Each number is 500 + 25 x the weight over the matrix's rms, rounded and kept within 0 to 999. Layers, rows and columns count from 0. Numbers have three digits each.

# layer 4 MLP up, 512x192, rms 0.239, rows 273-282, columns 96-191
473489456493551493524550471488479466488498483544546461456530490556502494489528502491426489487485521492520502479513544519502453499501495496500552508499425499482480493522494516513468530507488521480532504494505535525514450472538509485525490508542504480501499490546498462518502496507519503501
488545518498465530472517447459474475509461470494488511455530515472496502521476456487486525483491467474540508504481468520502472487511534490489518478473503502535505499499495514521491522499509489466499533489477491527479510539541486491515467533482501462547502483512446457473477504505500447531
536476526481500480449506465513517472461501553528480500474547480509491509514510500477505488497481531531536474519477535489553505473481502479486488520492520481499458502520466510521479488489502486504516480518492581467484523491468466496503540504554494544472484498521509512491481478515449510512
529464524459487470494494482533482524505497501468512519503513512572529484470530481483504499505522479528483524508510501489487528508536562492461522524505500506444498499421510504497472519457519462511508489437482485492470504503461548463483522532490527529518480477509493517512497452557509530517
522543501513496498496531508444509491493490506541496487477430512487521494495473481538480502488510555506472533472507521555507496542480512508510472496504543479490504474544482512508505506490514513465569494533488507498499520485511510463531510506538464507487463483563481511529537514500514444529
483491469537485558477541497505499503495551476545478492503524501467483500472519528475504463486502515517499503490512503517524493483471452488513509482475525475500539479486490492467545520496507469512503524426500513480500504464471502508486477541457459509495486495506487531524536485486526517504
473511475478487478540470447485504476471531500495494487534513487512526511524485481565482506484514459486515521482546474503527535496522499489465555461471509495470485482511470507533470476519515490488491453481472469537517495501503509521538475506452509506483511485509474524480513520511529512514
495525533507486501525525462492499539486511469487533510491495498472525495500483527489498550500519486498531499507468503519456491495492539534531525452498455434507516504502512513507527542482496519480482487466510480510534469582443483516507528495526484511545532530515557496485474509476539465506
454555502530493464497421495506487503466483492466497549500534510471527491518550487487503491490506488545481511474520484462531489480520496543495498491488515482492530525479490550505515529500507481522483480502529482517540494519509510480506509497509477515521545480531515525478551470455477508503
516496504503532473479524503462504454486535493463434540507490501502571462494544517490524495473447490509520489497524520552502502540498504493494500505489526502525523493549461453511491475503500506500493485517493503522510470487558489485500540497479508519471509488507507509463520465478489517477
# layer 4 MLP down (transposed), 512x192, rms 0.143, rows 273-282, columns 96-191
503488497484538513480503517540563507501493537508493515520483513517510457487496493527481537511500496503513522455455483532521525499481535549484477517495537439518548501485486497507496502495494523508498497506510515477500523494483489478530473529421543516483481506493519479533463540509502543499
459482492528469522517498452501500525475528454447480542533467500502449483488501500505507473461504529474479550514546517488494506515502497488499487506485496501525494494508512502484483499521536470547486524508535511577515508522530474504537488453520478514509450541524527501535512539497495535484
547542475478478508501481476544450496483526528491480477460474562538505495504446494526499514494480550461515463503555472487507472440487492490490493503501491510485522519479487525477475479495505488474480518499492506494507564490479542502500483475502485471463542485518514501511524514482504516562
523516467518522491523496511515498501559495501476515498490498511482555511469473535493532500489507493523481540511542483490478505495484469496480501506480524559527511526476493469468516526515503508517477508474502463483482505505497487507467530541495498531508467485500510512496504481488493507505
500483513473517544513451474456499518506537481494516518507474540510487480521504461481472475510499452522481514482496478509497490554502513465472538531538466502487528512479540482504517468500476535499530492488470541522508465516475518521502530459529501522513537519508495490504517486495479524502
507528505477469502414504493515536498468508491513482471525523467503508520488492484527516482486512494472481486496496516501500518463528551496494483524483493507548480496468480503534483542484510465473481455503479494523488517483470507508506531476511494492490527498514528532540514487465498459527
494514499550516502492518522514521505466489538519473534468550487544515490466527471482498512468468457498470516507514476517503505472502467500480504507495488516475495498557519473486492493454477498490504455489485530496508507526523507500481512526478573522531511460466505477448503469488540453491
467499489531472552446504526488482496496525509501505522500483559476491530498480502514463493548517524488463509501521518493516515447518516474498461476490526455522529530506517487460469482507523481473426506509533508467498494510496490538428510482502468509497511559453504464538490570516548507517
492512484505562509462513438515495516491486492514539499537521470461475479493534493519530500462496507533489532484479509490539475434494503500530558474510455465466514531491504491508499481470485509496522521510474490513520521478485493485587526516460509501498517477567519532481491478470494475531
480482512490496445505544456499546434508521539526482533476537495483518511503500447489537490459513425518517456501488464532500499544514476478494491516520524504477493528478484494511477463544514486531502512487504509459496528503547531478525508504458478490535487466511510532509506491547502519478
# layer 4 MLP gate, 512x192, rms 0.233, rows 274-282, columns 96-191
506462531533525520487467499506495532500501475461487493481466533547488496505484554510506467488487496471497539507506501500519487533510490514491527507532519463527526459473565488491467494500481538538523526491476503475539499536483499491551506503531503452522479539481498470488457472516553501516
496530530504457535449505493500542527498503521509434496484511514480499454455518482469513505517499500506512485479455522510560449478499578486475515473495529476523456474524513453491497491469498512497492488507476515496482466536482481453500528472501483514541495455499501494464501542499482492547
501521500503458480523477518482505518499513464490482502476463442505494478497476489491500548517495541490527469497502474533560516485493520527459481521451504473509540501507523528491512526520513493548457497527475502540498526530535441493495503483490514475499534477469468514494488521475554476496
508480517498510522476536529542513486525493465489486515539530492518488533533485526508481488473524404532496469517483451496496517475514499488496555500490473579554463524479530495517494557501520481506473485541485457486507497524503505529512477506442492525518538518502473519508426516445517555526
480553533529510488466456522501481506478456509457476493477516454513495494486548480532487537510532483487460521553492532460454497489501511535493503514487485519503506471505525529494460486466514485529459501507520503544516515495517504543507497481527522471502535500514433513503499527470452501496
517470508509493468474530522503496517482465503474464505501509468503459487526490491523492496537511499495460523476500517433499441478496506507497472504475469513508521512545515522519531473488497504457540499467518503526512496463515508473522515457473508493514504502467502456481407487542476527506
488488536558521518496483542480521474486469485545529535539557470532542516514497475527498531473495476516431522475444481500437525492508510469479487556484527510526521479474500536474510496503518466480543482502458478525486466500478522471508474518535518500507519482515473503481540459463496465515
525488457512516516536491504502485519487447547526516528502524550498497530539484496477471508501551486519514483518536504500506509503540483467475480507499517514500522503489507513498520458502537495489488480457503505530530543492478540539505502489477488551494479541489487513502521445534503488504
465505493491527509499520443510504479519503509535502500470521497506485469498477484487484510486515514501481448501515544518496506506522474478509474470502517507524504513501502494455482506439471505482475485443451508481541517493510528493476501510498517460510524503501503523505539539509557439492